{"num_hidden_layers": 8, "hidden_size": 128, "num_attention_heads": 8, "num_key_value_heads": 1, "head_dim": 32, "intermediate_size": 1024, "vocab_size": 2892, "hidden_act": "tanh_gelu", "norm": "rmsnorm", "norm_place": "pre", "norm_eps": 1e-05, "positions": "rope", "rope_theta": 10000.0, "rope_fraction": 0.5, "qk_norm": false, "attn_scale": 0.177, "bias": "none", "tie_word_embeddings": false, "parallel_block": false, "init": "trunc", "init_std_qkv": 0.0743, "init_std_o": 0.0, "init_std_up": 0.0743, "init_std_down": 0.0, "optimizer": "soap_variant", "learning_rate": 0.00711, "beta1": 0.95, "beta2": 0.99, "weight_decay": 0.083, "lr_head": 0.00855, "max_grad_norm": 1.0, "warmup_steps": 200, "schedule": "wsd", "decay_fraction": 0.846, "decay_shape": "linear", "final_lr_fraction": 0.0, "batch_tokens": 32768, "max_seq_len": 256, "doc_mask": true, "train_tokens": 156000000, "max_steps": 4761, "dataset": "wikipedia_en"}
Each number is 500 + 25 x the weight over its row's rms, rounded and kept within 0 to 999. Layers, rows and columns count from 0. Numbers have three digits each. The size before them is the row's rms in percent of the matrix's.

# down: layer 4 MLP down (transposed), 1024x128, rms 0.223, rows 1-84, columns 32-63
# up: layer 4 MLP up, 1024x128, rms 0.229, rows 2-85, columns 32-63
down1 099:523510502512525524523467555492489579512506474472523481480537443500512507492485502493491501517460
up2 096:515495519530521488516505463533532482476456455482509476492514496494479484462472512500473510504488
down2 111:469552529496494499468505515508471550509507481482480466515507521470536502484489482549497517499481
up3 089:462489538467509507521533499484462448506529481533503519464505479538516476526474483448496494488476
down3 085:462503473506504456515465568542510502477516515480506547505481522464509490507498494509491501462509
up4 095:497503472501513520497523492502469467473456514539512515492478477502490497477478470486474471471515
down4 074:493493547519528463510495502524493511537540503507469480511485502478497506526502530509522513499506
up5 105:514489487474512503500485517440448517506568504486481485503454512505549504508496497459497507476500
down5 109:532461461518496541536442473511530454514533522470498491498525483499496514486534513528496497472523
up6 101:520548534482538484478518516469464528489525471523524487528573534556523499504484573505521509526505
down6 098:456498473496494495496477431487486481514519494478498545489531456486488522497507503505509503473513
up7 102:496498509483492453514489504468558493527481493504486485441498521540470498513484492464515491491500
down7 110:471504507473473495498489472477481475519498537512488473495503479530488537553493465544533478483513
up8 100:493509513521472493495526495528515511504497491550510522519439503474463544474479523501512486495500
down8 111:494514494550505544503459461552508505476515504484504530496505509492495486493493519500491479506506
up9 108:507521522486489515497499512490515568508494536518527424520484500496497504537505509489514503502527
down9 102:526500521498482453463482526474489483509481491483523465492514508508490532555529502529511502501465
up10 095:500508508537476459479497508496512499441510508483506516513485515516507476487525496526460514522509
down10 089:458503480512444498533512485512483445484489510458516486495521498518498533506505535493530471475534
up11 096:519477500526507485524500480495469534535486463531511441529514522534492499495484548537494519489461
down11 096:506526538435522475497517496507483497486518535510504493480525472459475480511557521518489432489512
up12 092:537528500513542466530494499508507499504533503484545509497500488502509460490501510471485480491511
down12 080:482489480529501456506497541457533498483542473515499507512492509494532516502537498567533551473511
up13 095:492551533490532476457500500473501462527474502480500461489487499485529516499479478462521523465487
down13 091:562523526478524466525497468496470511508528515536481527487489507548457479484513514517497516486510
up14 097:511467536520462536539525509530475536499507531498462553492493527510551495448476518486516459459478
down14 099:495518530485441478495500470475534489516472501497510448510476482506469586484462486492484505494493
up15 098:524506510561559533517477546455498518517478498498522494489531476497545493490538478515505509539515
down15 100:494488447457482507476488490507486519509581525505533490491523495492501508449469486486533501509475
up16 099:518522493526495433519516462469466468476508511510516470500510540524491481474488502478482437525527
down16 097:505511544507516523472447518507549486498534491527484501500476494543491499515530532485522476474425
up17 101:511533526506493527523517494511518513510555499490527514501514478485488508491456510529517496540485
down17 101:488466512525540502521535499511470494481468511454503525514492495573467478518488514488495517510449
up18 097:511464500489460513485476487510481546487534472478520464500495546563464518474531515498506507489509
down18 076:523520529484530440495525515528497535470534478510545537527559493469498510483502488528495505455508
up19 097:550508493466478499491517526496508483508506496532507520467485496532458513520513474480508464500513
down19 098:482506484534511486504507544520514531531490478528453524501512499477512503505528489515516468474511
up20 098:469473530496491514506522489513501530491484499477447501511519555504478466497501497502512500518438
down20 109:513516482557528507547489501510495520499424506526534509521485475534525524499516489486473474509476
up21 088:506493502494491472489491470495507516453521497513479480500497528492429558507519505459492491454489
down21 086:473500517478481518524535487447489501491467497471515519508497457499566451488488498523529490486536
up22 087:530526514509474450496427495451506522541519533471526501504507506504532488477558499516495455486565
down22 086:536461491467527492514473505553465504503472468500521487538508521522519554524496530513481473489525
up23 096:478486524506471528467489491510456510520504509543520510500460517498410466521516485504479479513510
down23 099:520497490529500467538441490484505530488493507465513467490476488498519503473532471493486547496516
up24 099:446506501478477504501519480507494498512487525526492516483471502476512514475540501494509512508524
down24 088:530500485530497505447493471492455500497482563478491504479515510487506499514460519482566540505519
up25 096:463532480498520533496493535519465501481478466469494501499519500484518510492499521464506517483513
down25 098:513473494464498486491555490502497482502526484534511495509519483482474469485523478522467453499501
up26 094:507517500522472475534474473481490508506584468506511502479476531510504468515482504508524500520519
down26 113:546488472495523487507507499483485471483528489477495493474441523499467534507512512520479497503500
up27 099:520525482539493475467508492528497468467500519484522508536450509469442513491518524502463558504520
down27 093:484485519488516533499472482453502503526489465474463503475548501517527527548473466494497473490500
up28 112:528510538488530522524542513451470503519488515441506537506526537502476522490483485500535435486494
down28 108:546496495499463495515500466501518445516469482463539481504514440495489484518493504508465518519511
up29 109:537461499485498510530504481465477495514448470444495486471498488524500496497496533500517611504454
down29 108:543513515498495505520501496543507504483511520490448518518537496492531405467505495503500434486499
up30 102:477498526512484513493494531492500490507481492500526456489513527501488516502461502499457505512520
down30 101:532493449529467476465515454466499529516494456522511499553491531524470543498528478494509491535501
up31 100:546547513507458426476479476505477445510519516531504502531493487486496503462492474515496493517487
down31 091:491483522501552518506475494513508479535519503471497485448484509518515458509510481512568527485511
up32 110:517505504519508475489490553514534527444517480492467483484497537497488499515524497475531462517493
down32 122:466529506505512490517453493506514496492489540524516512448553512513539454493523486507523529488510
up33 103:537477490527497445487483450480512530490529534497469502476501494544466543553496532514465507500497
down33 107:488516482515456491495444480492493475509521479480448529515518513526491533483526496463468496488501
up34 100:496515494549489453511485475500505461529502450488520492520520514498491547442470475494464507532510
down34 109:478534475503516512507448505470473476463508493510476462473496527508515497489508501534486469501530
up35 089:512508500519496488493483532477519490461520521521475466485496451523513436536482503471506507490432
down35 081:474506506512489468515500477483485490503532478484501524540506454508487439474508543481466495478513
up36 096:450471485460484525464484478507504508511429489479488530479485481531492470503504524518474450489519
down36 097:470492532488531409475555524522511455503508465528497536490524501497529511467490516480481512490474
up37 089:553484531495472504465477508484524520514475449533494511509468469478488507477479521510487496474520
down37 091:499474481508488529468471522548511480522514487485482542518496474496505514459480477537532479510532
up38 097:506509508476507476513494508478521482521478495497518475518517495470500536505524522440457517520491
down38 097:534451471508541449516459492499508484480522518508470512494500494496448450484464527513481498555502
up39 096:482510523523446488513529503513487483532456474517481501492511506468496511500513499505506506527555
down39 086:495500511480484509491491479513515513492496461513516564466558502504508511533552527482531450473487
up40 090:530493523468552496504472543480535526520493486531498478501526466490521510479478493467528519489494
down40 093:501476510495521519514481464499493507499456503549502500501472517481478500522494474483507476528486
up41 085:495513501459487540540465524482500514534508517541500530481454480520517513498489589502491514478530
down41 090:478427502496512480478485443533481495468527507452488524487546509502530569530514457507501512500503
up42 102:516494485502505443438534505502501473545451525494474492478494488536494493490508477517493495480539
down42 089:506503501511485398515486503525504457507484528509545544489546498499484529497522490486551549497466
up43 096:528510488510519483520521514575511535477504487507515522485511477489501496466504493491498519489494
down43 077:460512562535501493521527479469475521494495508474502528526462501483462505476477544522527468462504
up44 097:503495525461550498502528483470504518522470505485511555504457539517481480436560499492482524505467
down44 092:524493473532540441486503502536519497465509517464474469499499485461475493450566456507497523500458
up45 101:456530519535484506483508474481500500452511483456546515492514481508501544533469511471536520522494
down45 098:537516462481553474497512515558509495506473540494454488506521481507490497517455513538478506512491
up46 085:496511567515500505505516469509517521503471488532504473477512500503498459521496506515494512511482
down46 087:514513494441483504467561487496459525538478507512540512504526467554521495515527493496542541514521
up47 092:510530500480507479503495477487467478497515535492491514508488482472484494500470481444518506459512
down47 088:496497538472533459519490548482487506524505474474494546492520505506531469512496468484517464461456
up48 090:484479482507467529501503515506512521534473464483457480500480481522497475494471500483519489516468
down48 094:528501535498503485476471513492518449485513481486479517531488560520474517544521481500445475479543
up49 098:504480516539477468516481477476493507521489541483473510486481523508481502440542481512472516485500
down49 098:520464521473489551533502524510517532504501459496508511511508477526517550547514505495527545511496
up50 100:519463513497457470524505491520499517502475452546516502501506517514534484515498551450508521465501
down50 098:454502531565530507482509476478514496503466520531540513486490506491510514478540546514457483511489
up51 092:519526484503485500495482508471543513523541511502497550511473489493471449484514508491512484529484
down51 092:461480496504528524509535507503501514447497541488517520450500535505538511493489476473512477496454
up52 113:473490486473480526470506498469482531496517490509481478484482494446471432480530521481473494490514
down52 102:520472476490522533512468462496472525519489518483503533532521480502529496503474518476481466456505
up53 112:489521480466504474471495518485490470497503473475465518501487497468507511490519495490515568486475
down53 094:524471495502512523507485497506492502448479459495474496519510437517485500531470502539510463486481
up54 113:481491553462503471472502503472507517512453501519503498478524553535500486499510541523504478524495
down54 116:530482529520500500508539466477511472505500520486510484494556493489500500491485519488501554485526
up55 099:479516510447494501495508454453500502519469495518479465501526487470513529482452492451478557512492
down55 089:480516498493483490470516473500491529518521471493492503551479465492458434486554523511572503497539
up56 110:485493501514510508476430490588522467556467509473530483514492483529540470543509498460467529489514
down56 118:494500478512446526526516529508500486494503521537477493485505488523505528514492536522484508510510
up57 101:484524525485516522533471518528503477517484496508528478499518488516436476506482468513442487457529
down57 104:516493508485475547501488439480489454498516471534488467487487457493497516519512492531490500420507
up58 108:531530522463447524461517473481457484522516480471492475466510490485494495488460503511515501508545
down58 108:496505479508454489456492486507496516457532507505481457498495486497487505544520481501502428498482
up59 093:473507511488554518481455544529521522456514462520514517517486524471504493522492520501495524496449
down59 103:492492499505514515496523459529488551465505494504520485433489486502507489529525523496520467496531
up60 099:500545495520468508549492449476540498519473533504520458526497524500532470515499530514475525536503
down60 098:502510498469509537472464482507474496487473497553512516514512519500475464487524425492502463490477
up61 114:519524450488547510495489479524487532461503507500528536498485480496485462503517503513531525474473
down61 124:476511477498477492522512506461504496504498459485518510513533450489499529479436478524495468529513
up62 110:474474477512459501510530489495503517487526492512482467489533499484491494505481463474479535491511
down62 112:560509482532507500494509505457509464485491530505527475531477479472478462468502511512515493561525
up63 097:485484561472552505517532474516483480510487496457529484486542505539504512479486465498487468486549
down63 105:476521453533493487531493540505495503545506440463489480531523476532483474520505532491520510506502
up64 087:501520530501511515505487495490496491540483482534494497499501502522469504467504494507487510514513
down64 094:487457497510537510528474498458474492545504525483501513495522517524495497493500509528543486553516
up65 104:504502507452501494517552512483514474531509507511479494478503458521503544473492496494468520489444
down65 107:500477520504529511518501518488522487498519457490498465518506480492449522496437493528500512498518
up66 104:494532506493504507490486566491507439548506495439505491521471544511488510500491506481495527490520
down66 102:520539551530501455489480507483493511512501480500483542503522492528499517545506497501491549519475
up67 109:508526535455488474464494456478535467474481499535521502454463542524505518482489507521535507486509
down67 110:524499454472483486494506525501506524513473506498492527505488502509516523518489458486496511510481
up68 098:511488477541500518486444473494520518481539485500492507509513513516521536455478504481483499482531
down68 110:499498493493488517517491496502533489470509504539467504499479533533495516537552510520513506518483
up69 105:584509568482513499507495495490443450531504484492498486493517500510512514475470459466485502486501
down69 113:522497502507468484529478517517513521500535501463501505462515475493471491540504469500479465460488
up70 108:531507542490523498498515501497510512454481451515466523490541533471526513524506464475487514516498
down70 105:457498495524496467484504494523463518470527483467481520497491491501531480529529499518451465503539
up71 113:502446484467470498491509523542509490494498482479534452466493547477466508523477493485473492470513
down71 114:488511488503533488532540491493480500512474548488510465493473484513482501456497482480514510511541
up72 085:523523504544505492462504520504496519508454490457495485478489510513522468495458495497494549511498
down72 094:503464517504568493510510508549455559532501499508489527497542480468507479509558532527472502462499
up73 134:501478517508494495487505464497528552486507525465477468490464485507521510528499466486467471480498
down73 121:533470463492484578472481437502518484525495495492489443537499488532516494514482475501483475506527
up74 105:482473516530496467496498518493489461523492482490513516507479524509493477493521469474457537474467
down74 104:522497523496525498503506503499508495493519454505485519525510502487526518476510523490445527498492
up75 095:472532483527522524507485541497465507515516461542489512517482489499521445521472505508481538474512
down75 087:467503502511479406472520473488525523472484514563502483465459522504490512490516510482513498519516
up76 104:497481482480467489472504545532502501457520523550521513520494509486505515513511531474476511475554
down76 110:489461457532505511503495469534491484522522480506487499516514489503466502487461522492475470506502
up77 110:531489516512486455477487491454494469461501520530471493538509476510522493481514489533497478495507
down77 106:507454474516514517556492488498476471514536453509528505437486511437471496527475536513481513449547
up78 105:493500493473502506473486525507497471530508490493502476472481502469494531464506454520482498487469
down78 108:488474516501499491545457470499487516494528490548521488518508502518504458508494489520486510530521
up79 114:514522521539499542522510533476502531488523511497495441504493482519521494526496474507510529479518
down79 122:444474537496485522520535461498481490475509525501495491455477471473482510515469524501530551472505
up80 094:533530496510512500473501511510471484444452510444519504537490502495467481476479447485505483513495
down80 089:481487526463528510532563485484538514502515490473522525513511470503523493479488506522552535495480
up81 112:519541513498497508525480500501515462521498448515522471475508479495501494482443521493507468494514
down81 071:498519528509513456492485548493507521501497522489513551531518523492497517511492499464460503511486
up82 109:506492480473526558515480529459491479503476487531523536500521484503486471506506543517489522458487
down82 085:487496510526508440493507507504509508479512499441496482434484494527496508520527490455485481537500
up83 085:486480522508475505498512481493516461477507483468477504513505508433479449489506479532470460492503
down83 076:475484480488488483504507496510507510500551492494470518537499488544485507506518443488514493514486
up84 101:448508502538484491483516447517486496458496467477481508467499447538454501483544499507482458510509
down84 098:515501501468504559481507475513492515479547503518518502465516477540503514524462492528466489517491
up85 088:489525535472494529539502488466512475485474497460499522469527484537483453465506466501502547520503